Weights of a small GPT-style language model, trained from scratch on English Wikipedia: untied embeddings, 206M tokens.
Each number is 500 + 25 x the weight over its row's rms, rounded and kept within 0 to 999. Layers, rows and columns count from 0. Numbers have three digits each. The size before them is the row's rms in percent of the matrix's.

# q: layer 5 attention query, 192x192, rms 0.0945, rows 111-175, columns 0-47
# k: layer 5 attention key, 192x192, rms 0.0932, rows 111-174, columns 0-47
# v: layer 5 attention value, 192x192, rms 0.103, rows 96-159, columns 0-47
# o: layer 5 attention output (transposed), 192x192, rms 0.0921, rows 96-159, columns 0-47
q111 095:505491472494497498497488467523508487497542468537474485472497537446475500505483502462491511489463538518514486530486513490526515504526507535495511
k111 100:485521509506492473520488554445489522501455522483534507502494498535501498508517511484482537461516484479488501534529550492505482503532504516553489
q112 110:516435531506523523511511524533525508587465473580499533543497480503498481490486496515515470490513502493509508479456506554493546546480495502508468
k112 106:491525478521521493482555523486533508512479525544503501509474552493499495498541506507529529549516494491518528426492506517520495493495524520555490
q113 104:492517503477485516485488509554514509498539511478513488526474463478468506506541479486493476444496538533456521495501529501524482507504491506515477
k113 103:487500506504507475526479533502537482495489512485537500496507520490483485498484523491506500513551494489476529484487501469489458494524512478528497
q114 102:513472509487489493483471526501506527469540498510543490493533516499430496529510510511479485475497536465482489523535501470513502463466512515436472
k114 103:509499472526463454527509483542534503501481535486530468524520497489509552495522471523495476537513463518501518503480474566520520512516492502475476
q115 100:507475507479510484485491484524493467519489516516497491519475460550454515518536439486488475502518529421474499473494505523506500470473470552508523
k115 106:505474449525488551476532518510553484540524482495475475491516536456561490557475473520488502498457510490524497479509479488514461517521451504520500
q116 111:513499473531461520460514462479520502502491484490540503537507487492533487482484514523508501477503487591489518493536483501477495531481498473514496
k116 105:491507494519535453548514487562474494503496477547493492556499521516515485509482509509522489527520540497512494513494527485518513526498522546509515
q117 104:505500536478503490513487539512500511490504520536500517498492528459481497517501494462518491525515509517513505485487482491507515458545477494477529
k117 102:541479535529470496501458538522501489488467511466499486522509491516490496484528515483521517479493494532458504487489513516533475513481483446504491
q118 096:433522506570464453481486500517540486502487477473525489481452454501514507499485514485500516510481441488533506538500455468519462514511455487512516
k118 095:552502474448489497480491503515490478499495490530455474515495526505519508550496510477515528512514518492551489470501474517521489463445450485455545
q119 106:490536519498491465518511531505523523466505495532488542475505549530525522477513497482489504523466460476522470494498485467514550505496495506457456
k119 099:472495481477501510476488475495532471492527482511494452511494496476497520473554482503513486473495487476507495466454520450458480472515471538439510
q120 104:497451448515518494475471478515512541511584503523497534492498498437529499511512514481492495527477479505489492510465509517475501535527530499459479
k120 103:453463512510509469481498507551501517489505504499491498475476520520535499493456482535490507524530514471468540485494523519507473473494550497502528
q121 106:518527496507495475501473497483539520487483496490480484489500463544473527455519476503505487517521492525512513568533511503507505501534495533428476
k121 107:506471513515530516534492530522526530564467439469511509528479490523468472506528495511452528494512499492478497511507489513475476483508515523503511
q122 101:474523508554525494520505556492511476496519541498496545490499463494494533459435532507482453500470527515507487510512503511522452510525497478481519
k122 101:461506422484501513529499502494513509482527500498541463561475471506492489523500447490519532445528469555511487528476566474500511503494494502511477
q123 105:457513513482517522528513515520510482513503494508517507513488508521431488466499509505528479509526498513539471510480522466529514504518490547531480
k123 102:520539488495509497522523492473530478537493533475522476528517513535503504530517499499529510462517546462526500525500509509481508476486496504481493
q124 110:522487515538474518495525525471501474501491502526532572514493471508506513495484531483537503463492521484494468491487485508507553506490499534489508
k124 113:521532457488475534496482519520503517502469516530495443519526513520520514488541490529468553496497473520474510515503458433471457493484523522535495
q125 108:514472496467443481489545489507553507484496484525532506504519569517491483521496487523486491487510486477468502519484508455501476481479507516475505
k125 096:495540549486517507469442495498523458536448490500481506512451479523499523522496491493548503492494542480514552527485525501451506478535483515556547
q126 121:497509487479496488521478524487454479487495536492506470484502459514506517493478513489519523545489494517480446479519551487490516518526513494539469
k126 104:526522465516501499536502506507549507483509474525483516460468469500498539487495490473529532518535486509512488491512477497522509527482463508493488
q127 108:494531506523474470483471472526500494454489505543533457563505460518515484514512483540493482518506491459510495509511496446482542526480472524512518
k127 108:546495514490521557461476505470496485507536507520515526475484547498518445529479516477484501499519541539514486544497557458498473498509507533512502
v96 113:522506518507452482489526523480505495508532483511537485491473543528511473540523474542504502472491493554469506517493460490477509536473517483514505
o96 110:502477523506518573486443493498470505482528531513456515499488464508501515495477567477495546519514511475506479510491489481506447515524509487556535
v97 108:462499498470507485519492497502488526501518526488507524492523536536485478514523502501457512473559473484519494524525547497525486543520520516529495
o97 109:485462527488487500521520490470471519505471497499524475513513507492505449539471518518536497510453509498518490491459514508515503533463552524469498
v98 109:478485504518515495491500485553477474552491474468514490535509483510504526459455489517507505524497512508515523496460513484524475522463499472477519
o98 110:527521479493507504502514496466492513462468506525435505483512510542524498499511524508525479476497511546467498492489507524461514542531475519529469
v99 094:504515488475467508514543493457501513517489495468504461496497535516478533490513522535532488544476476511497495505491534496521460488469491552474545
o99 100:544560472542509514499476488495489475504468505513505515517490480528509483539512513494475511485525510501506515502483479482489476508567501514496521
v100 100:546492471530526507442470485458523471505468517478476502512488492537499502522484484537503515489514483522542488510446562497513498461477504497506452
o100 105:473551506493504486507520536508513477482480502502510527513525469495441508489484502500525471518465488525502474470546494500484490517512507484480524
v101 109:552460480494544499509495490525467495485477502508481414497495464540433494474521504486518504531475493479518478510479457448522483495510482520500507
o101 111:537487491522526474478474512466551517514476499487541517492485513513534494527497497497520504451503491454548540482497546548542485519473519496520496
v102 110:479522472491499546540527523494527479485487498534491508518505524520498487518459517501475505516445523494509530428479500499533474493531483498513529
o102 107:509519519559500465509460530526481465510492505495538516509476505498492501497527493524584506509539485529507511544515489467509515477463516524511509
v103 107:471493521499520501529492501461450487475495506506515491516446501492491536514473521501430462478495507497495494481500515505510498503522500514485502
o103 108:472523460524532485489543474517518528521499501501462483501530492542518483506497484486505492483512509509486507500482538516474509532508490491471465
v104 102:493514511532487485478508508445478529515481508474521475520478497510489531529534524467480526492481507524468484497544472473483503505562461504487493
o104 110:488500488533549506528513477500504482470502505551525506498528487552493501520505515490473487513521521500520471487487558501508513497485502478502488
v105 099:552492516491512495540549485514492479467478529469481537474503500485516475565521545473445528525515524506477502497485509466491517537477481473543506
o105 101:474544495505498527500520548512531479554532483555512520508505484485547533472509523533519526479503545478477497462514469478546484487512508525510517
v106 110:490489516477523492531549520518494515504507456531509466554489520539467484495459478482504493497492483467458476506517503493512480490478497493499448
o106 114:541528496468504493503513513507494493484486533504540509511490483478479510504528536543484428476537474491483523499521509494492551492491491530492499
v107 106:494473493453496486536497524509525488513500491510505546477450509479504525488455505502510513493500513497462522462492499499514497491494511527478530
o107 104:482510497492514507498495465527472524533519500441488473536479483482501510554522506484500533537468509501458512516509471506448488508499465552508502
v108 105:506513545488471486499486527494511531519500463546538501511513504496503497547534482526498508464560528473536486477494493487526444473544505457498510
o108 106:511490468495490492488496509479501508505500479497482510446493448500459491486481467497469504513454506490501513462523512475529534498541523522476480
v109 106:477523471535543495505511498476502504503489537514484482478458460503465483500499430483533551512496516486497536531504480473468497487500453531513477
o109 109:523492503503480472490526485457484490531517479508534526512511558530545488518509513494478490475476478501488470476489523483498576472497513501513542
v110 113:469493506539483501481493482461447472517467541532524523472497535489461493500501506477511519471498478504486489516486514470510523476487501482527503
o110 112:481531514486476507531506501511549479439503459497484456534526501518503467540451437484485542505487459474499512502498512550508533509536516475457528
v111 111:479503508458485528482478484474477479459513511487497463516485494493484536434516512460497510546516548490502502535540478518509471464521532458514518
o111 109:511546517544459476548527539485484526481474473485504435523521482500501503503467493475516500436502476476509536455484499531508482517501485550531499
v112 113:500487522498493546512497506485521475498497489498536488490536553532548517548514486529503475502466472515506503483501502511476548515540525544555534
o112 115:520488534532492454488483480492452485491515487494499507506491497513475523466497479486479513503552524507542518561527465471520467522537506538505512
v113 109:498530507487506513504530505479503467506490532489503503483492521500560515476470470537496522520518521489515495518495496474476472516507523439446531
o113 109:483533464453484505487494525504458490472505493543482484531458458481532513500515506501505501473511523501439508490444513513547498529489477518512464
v114 099:453461498535489543478530497499479498488528512487492465527476559514444521499520502515483488492509502530509515500519501508510463542514496497531478
o114 103:494581526490521489512522516516477510495537477520490494459506475498537475537519502472470544477456504500455515504516498500506493491536507510471501
v115 102:480514512487469517497519497503559509465504528523509493521500455540506497448487519519532509515513532482506487517502461470481495482476493489453505
o115 100:485453553518469508492504518519472471548446488474513494502501533457500507513484496514488546498521457508453523533467485489507486509540508498518450
v116 109:505486551482478469513489496483547549493463517465512503537476521522462491521522527470502483538523459503517493515554487477482517467486476484504493
o116 115:547519479507515494493487485485492503530486472454509515520485470495504475500438515541517527461517521494500535478435501498513497501508491536522506
v117 114:500472533433540524516464515511507487501526503524486481465495491472448470449502499526506564491540491513491489453492522508467474476506527486444524
o117 119:482487505477506502473533517450524546519484539462531515506520511529524510503520494445500478528492533520457498493493499521503518514546565517509465
v118 100:542477501545537475522497463505462527546488520485573480452519452483502517546521475474485483496533508489514505500512537522521454530492497488509533
o118 100:480484540505459522509535498481557508507511463466486509483505496499496494475489539576498469499455458504521497477517503531516478470545518492501487
v119 106:510474524544509483509501505477474476482525464474496526464505520496476471457519503514491461462481504508510502487522494472473529509552525512453493
o119 104:485509554512494532451497534485494490479479516534520488496484425527513527501497511499482498516479499476535531528508466506503495523446490468520495
v120 110:524501481486500476463544520467519458529474486469516500557482506490522501495500508538506484524540492533534515471467503505508499468452481522537516
o120 111:464466511475507557476449519508493520469505494517486488507499539495472513512487495491507509509471540478503479540499498510534520463539499476495523
v121 104:511469496513527528546487514496503488490510466517528499524523518537542507499475499489508512472512518475474456510489507548480521478508484468532493
o121 101:522493507510494482516507519487483523521503544484482494491498487479465502503486489464548511505463493547541474498518494476528505529459526502512493
v122 110:500532482493525468548526533509528469452448490506506542480538504468474470506485528507500524454468489473489472486479523531493491520542484508479533
o122 111:509472504540499502504445517510520516507509478473516478478498493499481504505454489479484522470568495500495540471486472460487510528461516537521477
v123 108:470485466471539503456556446519461516514525518484522475535505500525509504532511499522516519529481469483535506492500452516497480526508494499480495
o123 108:520486455508491517524509487454510493513488519539488474496501509473503471490505465473474480471536530482506465514512436530475503487510518488516481
v124 103:510488469494508437499503461476522481520502477524488473483497540506511491463468517469543465524489507513504491496524500501474461498547499462493506
o124 108:486495539517489540485460504486490525542482496498508500482506497506523516499514498498481485500513512467474510482456531490501527460526457500472482
v125 102:509483483498520484493492516543529511497512482450514569524491518470511500481559472482456507547528440453473510536520481519499493515501489506450522
o125 102:469538483439504503499503534500515514511510516507454521514469508527492527489480498580503528439477503479546504523481490451511466515462469537538477
v126 113:491523458482497484507492494477492461494483488469497540503546506478505492483462475492540478514480516458508494525485488516467478481464535496493470
o126 110:533524521492460529522514467522496519506492541507498480503491508491487497509542517516538491476477486503454445496491481502525508498486517525503460
v127 109:517496488487473521492459452498486448542515542489499535523514505487501526438533457472468495544484556548507497439453513516501489501501471536495463
o127 110:521494522477494509511515521457500503498482479489443467535492525438482470539522514505549455500496490491461485518518466485516554489508516532526542
q128 079:517534475491506539535513487486502457523506513475523468484511507499519495515501511478510465477496557478494500491494486515502485496487512463538466
k128 071:445530513477530483483475514542507498515495457471472496539522463485491512551505476514519502553503499526475519509521509482521494479505470492426501
q129 075:492495492502497503526475493512491475524495475497515457491532549482531507495478486507502488477476509548461522499519477515472457520515499509511494
k129 077:521521519489532494489537451484453491517516522481511446493458527514524512497481462517557442482510514472480497542527488461516512517549571469535448
q130 075:545479474506483494536519469518496480529493484491499459460504538475513479476506481470533474518467501497514472505518526494489482525503547509522494
k130 082:508474522502535556494485453489473512494524487483478511530456511512529489501477514508514512475570477490499486466537480512487488516536546477533468
q131 087:530514507512535559479507494541479515457509476523497491474473492534512491490534500479511571488501468540498502501454506493523475515480535487494502
k131 085:553491482496525515469499456477486503480548473465497516484500533512517509490512518491515498449481511480455530482513448424522461503495512485537478
q132 098:488494509498494509465484467494563520491541500526483528509528477509468507495508507509443494474466488545466488508457480500562502496532470469493510
k132 091:516480483471501502495528504513506524466518514490489485478488555529499543479483479508522471491478480501536550537511502476488485529452517500521460
q133 107:520515494490492456513527502488509525489520557527482475514512536525507516488530513496499525476478556551483485504517498514483471505524528511492501
k133 120:532491467501486487470490495490476503528503532500508506486503499507459535476484483485499529505469505538488491541480511538481501518457537476493475
q134 109:506479520535487471502493491474525553519490462484507466503514482460529496485510467526511502521486478477510483457497463473465539507498486530506532
k134 111:508508506470491492508486481510490485480486515530481497502504524523457471477489462514504444563491512502509480525480524512451530509492497469546498
q135 101:498509513492491487517480488527534440505528508524498487481459539549496548482534497471487501481467547507495505536526518490449503502510507519467439
k135 104:504489492517479494528551535578516503504445505500494487474489492471464471506508460496518504504501511499522514535512507472511520501479506490474462
q136 080:488479515489495484508504470515503484571501477496481475447517529447517475482512501486529460469531470498505507493477463512478529467490508480548504
k136 069:514506513497494529546484461518479497507537487492475459491494495537491484466489458519530494499502526497474482546528470519520505526536570504515462
q137 072:498527551471478484500473441486491512518527501495495472448495504517523423516559478497485486480496501469446464466522518488541489453512490544521470
k137 062:501523465505475527494473510501498521533487549516512536546476505469481519504509526475480511470468455466556488520498482515535525536531493497453454
q138 084:502522465483487511481502495498470496482535471459522469522506546519507536448526511487494484492461513461492493520491514527507478515476499466564535
k138 078:551507513494512527471503411482486512558538477479480512511482530515476496494501505499500534477496503504495541471494491464554498538512541440493486
q139 095:535507484544486501551505483553442494501507486522518521488519506543502547516500507518454497507451499524491533471509504479540506478536461456460461
k139 079:522505497502503503481511439506512541509489488509498487527475468479474510491572514456482464466493497457508480444501465521509483496501506505480483
q140 093:450491490479449505487493514505516470511537517493507483490540503468482532480511509491497437488507524477534466496500474522506478559457498511510486
k140 095:504515524471470514494504485448527538473471525488458514504492524486478501517520481515499474459514499521539481477479501464542537495503506515544444
q141 117:455479518466447491447456495452496517482496537495500510514476506522472465532492479486518511515513496478487504461487467518512514467492490472459505
k141 099:488453487508514481484565581486577495552513507503508478500518506494506517506465481500495542501495494559494502525496555497507547546494495500471534
q142 092:530482497489483521501512541505551523522479453496538515499495516463543479476517510499519496513509487462497498507514485495505468512424477499492509
k142 096:509520515540509501541511495503504470514441515464497473529524497487505469490536493522457480505521465494466514510493486465514495498481504529509523
q143 112:489470488477452510534536505486507458492465498488514514485525499462499503468514508499514472472504518496486507450469452500505510528464517552484517
k143 104:474490531513509536468498556515537492522481499470482511466505438482499552510531493516465555510522503476493461487494488474470544491496450477501548
q144 105:484505455526493513460522497457495484462500519470518497466526492508477511536524470466493461513503507477439476479503471471488495505500490509492534
k144 090:522465489543509507461495481514468480445486473490476486524501482483492466508521480537492483485477465487482478457516470507480531466462470471538491
q145 101:541476515462510449489497547507511518504453549499542513495525498497481542537490538519493521536541502547496489492500530491483526527461524529483497
k145 087:536560513521517502508518557499488537521480484511522501541541475494479511436481523477478490519504532518516524477485506483493463543452481490517490
q146 092:530507534498514582505534497481498490529526517479522514518489548533501494479513496491496492502499496537524497569475512499470459468463509548467525
k146 093:473493470529517499481491495494481461494445463478492522510518512492514490501483474504511511504491470471467567501514447510534493486557465466510536
q147 101:543508517518546555471513484473454490435543470513488522464533480480495513524498527505473503478515485467486531496455457460535492486503514519507470
k147 096:536487486532509551478487521520457468504522489488524512513479477520513519499554519495478540488536525488502570486501480495470519511482493552486522
q148 094:474507488487509533486494490518506531504503460495530519479524485487458519556473474488508476471483529521478518496467508507490482489478486527480499
k148 092:481495516501492544489528476478530455512494529498485550529505488513473537484498504539475511495444463486465476526547506483532486463504481518485537
q149 103:488530476519482526503483504548507500477476513467513502512490485506519544460552520449523462467518511516475511494494537521487517467505484518465498
k149 110:503477513506496498486506514505535463515460470496522503503508520560516538524517482508467482504499475443479461488480481521508489488501481487446454
q150 096:510526485477493513507485551462480446500529479529495505556484469519485474505526482510508501538486495508512515553508524500477518517461515518479498
k150 093:523532493482491506516515438488520494463520532503472506511520500531513514489479471478468498508488468492529545485501497491509472480500453499458546
q151 090:525484491493512516511448499494455532534487410494516507496510473490465532458535512480464487487536534488551542481494466469506498529541474467474488
k151 092:515477509515485429484511428493483520496500506532506525473499515510484507513513480514492490550481548524499472481480497511517496512453456501517512
q152 093:477487530499501515508531477521457453482507471521489523536535481497555538474472529535516512504524509552492554526542509483470491533477487520502475
k152 087:532464480459527461464498505508512483463512479491562481495538504513501497485517514506493477503476480476468485516535508535496489443510481537514479
q153 099:510483531524498510515508533492511529551512503493470512487537546484518558509473508460500525518498478465498528488462481506515432532493496492484477
k153 108:489509497495438511543516526500477518501508464520496531508525469501451494490506466492495558546503532518539523501497485492486445506478524494532491
q154 106:478474521484500494516480503524449497496511499497442483475516485514520509465505539484540554494486470468530495528510486496512507502528538526575510
k154 103:535511467480475491486523486525484530505523502488477503509502530505520428529491513505493497470521478425491487450490520453514547482538453484521507
q155 093:491499516506494503529495462552478502473500544478524531518508499489510505524498528487462524471465479538477507562486486506463491539503503510487465
k155 091:481459492515542482495531473539445504482458448489489536471475507518532511475549469496489515529560523509514527508477515496520466510532514471483473
q156 097:511501493476521495525516482522476473500465464509494475436535542473477526476492493511503497526536521505508526530529522524491467517526512491484538
k156 104:523481546481539505499507497494521491477519500527548523508516488504475480423458478483546499541488508490504457528521512461531505498472542577496492
q157 090:512486499539515450442501507549502503518559497506521477521479482528488478502499509521466459503489468480543501487479501483483468483505518538518541
k157 090:503513462500489464490514444526505471492477521510487529487471448498507510552515502529497491536498461499499459464494498504506484470515526470518454
q158 107:494460470490477486479453490498456508457519441539450508493522492493514523444482513484461534517538453510497498494509523451501446521545536450473475
k158 107:514463519463522466513518504532507455510500495509481521474516495496476472526505471495518495503530495444497479463507529494513520486501501485475467
q159 115:482495486530564440500497481494486480490502462498486488509516528538515497512502471500521518547488548525489525499547493457482518485543509479488508
k159 106:481465489518480428497490520472525512495496526536497472481510530538445483480499522505473563483501527543499504509515552516512525517522526488524452
v128 098:464518480490502470522487484524512506493490457497473493559471454518460524475465497507437538519471494478533512542547504462544542481482509474491465
o128 097:578485507508489512433532520492491554497501505491504508470487476504548468500525491521528494491469542511459482456494489545487489489494464498531519
v129 094:442504497494475500473479517514513509527529480439511509477537468523525512518507501516528521527497473502465484511500486534500545452508486483536505
o129 095:502511486443511493492449527467492465542501504528478484503436487510498494480469503505498475510490498480559492504480470524527482491491500518449504
v130 102:481510505484517514526508479470527488533465418524521536562488477467535528522476500491518496514493496527519472497525559507478465492543471533497524
o130 096:490505496477516498487506524473446515522482526508481501482527478516502497491539521492474506494473503511535522499487490498494505535493509513479462
v131 098:481546445544508462516490516523513475490458492502486536502487477536546501479495499522510505490527520503517459517503468511527504508513496491452534
o131 091:545519523494494525463503514510468462475498520530492501496528462495487508490541513482493500511464490468513496497489551512477490468522476527518520
v132 100:538525522533526522532447525487465499502488545459513486531479504493494461476460511485488486486486494545492508456488503468496486506510478514519534
o132 093:509472478500511523484534502544523504498529509492480551537497467528478547519506463536494515503491483477527493524495484502526495506511494491495490
v133 095:555492457506494468502504479467513493518501498482514493536514501523524500519491479466485514530481536484525505463490507497470478515458447474511558
o133 093:483507539501504547497494516504469525467492509493485511504523507525532520466503521495472514492558481497526519520493560447493465450501507498474485
v134 110:501500485460475480490505475485501467509515488529506506488513468478515504517490487533438498491511522509481484511481499445521476535523546519538480
o134 103:531544527523506497513501499471483457485535538482497496490522542506507513495520491518480496552497533507464530463457560521493492528483511539462490
v135 099:495536479480482531487502536479530521494502469465506535496493489487540449499456469499480485477496519523498541530442484470495536535522516533497540
o135 088:486487468537517515518455492522498510512548455515489512498496516492511556456512485484493551477463489492551510495531428507472480485520494480466478
v136 092:477497483541493483512530495539510491506496541485504553451478525475469508500496486469494517522505536499501496506484528500481551469501525522487493
o136 087:500532472502536494489520528473501467514536496531462444495509492486523507499503515511511507452516454463482546528503504516506506509421477493531480
v137 091:506516521521548508475513480502471472475489532497503508510500499490478530502482485481496473510471517495446497479512468515509529538523504527483500
o137 087:506516507454455500522498498489514512519501485496507495490521527526504477501493506507525479545498468536497494551492528520503476504464532451528476
v138 097:483480518460466450477480525491501492484485451469473492538512504496528479513506556510497509481502519516523513499520483494505443480497497514532494
o138 100:502504505512554504521497488535543495485528469496476519476450553509520502478505477496457517450453511495480502556503502547514499514512466472499518
v139 094:471491492492482459522471478546543508474494510481491449497494495446510524488507532477501501485464439484489493468516497514469539516520497527502488
o139 094:495489490526499532469505516465536512519503511486504530534509519492500513490510479471525524490523511507510504519510503467513476529484515481534524
v140 094:483461502474521518505483464462516557446496496470475498545489486497495528529473473496500506519478521498496512483487495475505466511485522535479481
o140 094:549480455514502517484492494520497521512510479506508563471526544520480489519480484522472502501501496495517517511482505472555557489491506503520472
v141 096:462495524532519461469505488547515529511511486511521504497504504531498500509507554499504507465497505529488523501497500484531495485521516491484521
o141 091:542467507470456514465512554489492491503521514474456509496468501550513514501488469515502571535503493489529454486529515499487475502482480461487499
v142 094:471527487497472488522469493496499520540483503502485492521535508598509475484465499483552487504493457448503543479512481518475519486505491525509488
o142 088:510441472494510460479501559479481483484506460491484485523474537449498484512517504525463481512531510503505501494515547482530527497487506493481520
v143 103:488533517477525480501480505524527511493476487478513462499528512498534481512506527489534536439499491490492519519513509463519490513507460528465525
o143 095:508519497545516520489508537519491517515531473466470497515516527515479541498501490514490490508495471506523452514500498500481532509555520473511558
v144 090:490518525447520501482470496456523477531496511480502464492469527547519484527486518527548510437513484529488516536489482500453523486461529489510510
o144 089:512493473550506496527544497540509522480509495519490509545531496520512477458492526530500460530506551495514494483496514451511453536492502490462496
v145 094:529499482513518514470471513526564507497506514545471509438516447487464509499503466470495540488518506517502533458546496479474543501526459542513465
o145 091:471503465515489528487481495550486527530475521550491461510479463515508547475550499488542473483538484515554501537500512471495499523509524470487475
v146 094:503514512485483483513494519523553480469520498492522457520509551539539496505470531519469503542536545487458467500513458486556492534498508458482488
o146 092:502464493492487538489507532473459485480502466499475539514465446506534500545502496535505480473472506493488496539513513515461496476492497511496506
v147 105:489530503521473530495493430521488499469420505555481527530488518483524478503503486518468484530526519513458527506491549472543549494495491506487485
o147 094:508524459481525514495503465513516516521507514480449514444492524489450496482515535483475495493527531503514494483530455496493457477506507471501485
v148 089:510502490507554496510528479522503533461530539485478502492507464503541472496529504529519493515553537532503515525510492475530499516537423491521504
o148 089:493536458561484549561507539513510471509509517483508481494500509462521506472532538520518533443491480519542480485504475521483489491509516473492482
v149 096:491521478470474468484466462494472543471474488500497543486498514490528493498473481498515499495475527483491514493509473535533500479521520529474475
o149 095:479506534465486564463510478528503501515513480515516499511506499484460467504523512496470493483526499450490509540554520520479505474505493473518470
v150 092:495499517483518496516461513540509466536521436511473478453509511490478526519523506539523454477495513481508489453444498487538531521476507523475472
o150 096:505471545527492445473503486448465517513480540521495510525513495476485460488486494469482515498533499484484506533489494511471486482527508506493526
v151 097:489451519515494495514501511503481495512463548472506522512541486495497528500465472524484507542441527520509481485489495502471505521480515485459489
o151 092:484567500466486458463474491526514466529530486472504489458468519517519484556521508503505486486518499539499522520502526472512482455491515510489453
v152 097:519486491501527473538522486474483512506515498503485497498534444520467509535503529496503481467505511472520496471503483513497486515478494468538476
o152 100:490486503495501550519512504488468472490508502502512499491507543485518486452522478481475527484512498574507461500498529460516492495529513483528533
v153 093:498504497488520493520490478461517490535500513479474494456505472537470494538495523519483487522545485508522510491485507458487438516504514481501518
o153 094:498436542496461516491516501464546499501524470508492476586512509443523490477476488477522521489496497489508470485496505505532479481504506546481476
v154 100:508522492490500491521537476486474503459441500498488502557496511506519503474532530568488540503522543530482506500481544552478483523493501472537517
o154 098:472492465466487534503514523495513506493544502476496474476541480469501528477498508466495490466486491515499495527466500482553497518465517547543502
v155 098:500439522510504467480508509485501474533500502532480478548508505503487485534479485465507519475504474516495483483522477485473483508512481526536463
o155 095:472545529513521489521489479549486533505529517485518506471494484544518498517466479531509457535522467463515509502469517533499463502500492465510443
v156 095:493495534490522474578477490546502505477474509513494538492475482503467515540501494535490510502509481477539486486537535481494510520530500476490483
o156 103:488498486496468585498533521482504473549506513458515503512525487478492464522502483484513512512493500525468496506494494540527503507487486529483472
v157 098:519514504523453541473470477483459530499507504497478508494508461500492495520474490525497547462512490461516513526457453476495517523484484546467509
o157 097:474526521513507462497513515536542494536460499511531477488503520516523465472527503509498501518488496555507507526522467510500488459529504510497501
v158 099:509471481509511527510503541520514484496484530486532550491516514564523519467480500477524539512527472520465505475493507526474476461502527561486549
o158 093:484550448516507492459491471496514502505494412485457486472481493475495468527473490524499457445512478498544495561513484508498488535498477461500485
v159 100:489560583536484473475482518487466546483488508537483495529465496477516491479505504477509480518518478491502516485502514543477514496532539494496528
o159 097:554476468474495504478497483549536509492511503536502524480485487528466524516499458504510492490467533496521489515478548492508506524502472504515486
q160 105:455457514524515489509490472514435488511554491511482496496550526518542483522445471504483494484488548499501498484524482497487496436534495508508500
k160 112:529517528502456568475501497514522539471462509495533494536471506470477487524526511487516466490476491491490466533505487542477524450493490492499488
q161 117:471509511521504529486476508519463439475541475513484491470489484500514494535492485506515505477541513475494487469505492498476504490484548490488521
k161 097:501490536504488462495533493510501505492501514494485529520557491490464509464465474503521474504471513494451503505504509508505503545495512464503489
q162 103:500473476474537541480500526507527500529538505532525449533491496480513467511518437503516482504538481497484498469538517506503487508519506531480498
k162 093:507496500506495464486497493536541555477512550466501513495491524470500503534472521495504497468457455464493474536496473498494463494523472469487517
q163 095:487479492540524489472520518534515523541495484503538476515488502486519476482521510523463521507489526487482508470554501541456499440515488512489503
k163 097:503520491553503521512522560476470504456509507495464504538502561487513474496503539505494506505514516482511465509494540505470491477520530476533519
q164 092:464507525532512523553527485551516486509499519530528502503523509489495525490482487483501508542510524484504518534510521512509480500481472563498506
k164 109:492461511490509501522493512555499497498522520521501544503465516456500494508501541466472497498486486474521501506457482540514494559490507523511497
q165 098:464483499488490479496465514521499517497525521476451526461507545459472525468507473485490537502497469493448479509478492487528532493476505519505465
k165 101:481503483525532499524496505466521475488451473431502501502464502464426490503484490498535496520492538540532511472518479481488518525493492499472487
q166 107:542513476456479514449526518501513475500496503481518493467481499481541502510538474517499501550482482470505536507463487492488507497514463518508524
k166 099:484501484507523495476544522483535504476518509522501475525508494526467489531524526538498482474515478457477460475506524527502449515504546479506488
q167 107:508468520513525521483467450518507465544487493528522516483468513484486491524478482520521486496508488494462513451491503465549493532544462469497523
k167 104:505453495525518523485469507553535490531511501503493499526483462493494482477535527521555494511564519484438524538521503525498509487474519471522513
q168 106:528474480492507485504511526491515534523492477493501507497504508520492446518494516509475499516501475513535573440503545516478449494538471526491530
k168 098:441507512518468456490504465526522478485519496459489461522506492467535521466503492503468509544497498509499519500477471486449530455519482449514491
q169 114:492496472467504524486524479495511493547526491499505500496486473537481505537490538485502521534489493485517500512508553523509513492559524537505517
k169 103:455544468564488497514525492480495473480533473475503492568508512470496520477506516489503496509512549519478488483493563539486494444501517480546545
q170 094:451514523502510487463522528468526492548517465483512478504489493511501503512493468465545544489531489503503515479522548550518513472511511549505510
k170 109:477512488565510473520527499496493439484501459470478461521500515465484511495532483490487459522512527513463472460483530495505496494505469476508507
q171 087:502472447492499484513515500484514506533493493482511529491523505537485483497467526496541482502516497504512531481501514527462478505508514519537504
k171 091:529474515452524475525537478475553518496491493485509513458515507513507523513462507475529489470522507499503518547528490460502494503470472496494506
q172 091:516506519553503499487490537486481520490476539502493464503529544491491516489459463544528521539462499530520447468509498494477516504538478500567463
k172 111:486510446518547486503489522478517519515519482539490492432504528501539504472491468501492494467527524497477534529524475445519519498492500549505501
q173 099:499488530505499550485525509504486496488509488507472530471510505511489494523495496509464517518466510437503536486499424473527524493508453472525494
k173 108:499538480508478515491502521516485494515509566509445512499515487523460517518535512504459567488543509503487484467490506528471520502480575509507504
q174 103:476506523504503488481523421498518472516504498491508484505546478539490488472492501480484507523474506514452457520481524462508519484521543459488465
k174 099:504500486486505508512471539466516544498521520481482509471491464510526499529573537491527504472483483526543475497512474509445488492487525518498454
q175 097:506481513501497498477493467480485543494479538503505554488489508501489548514510471526465483520450534466506465491483462496503510486507509447450514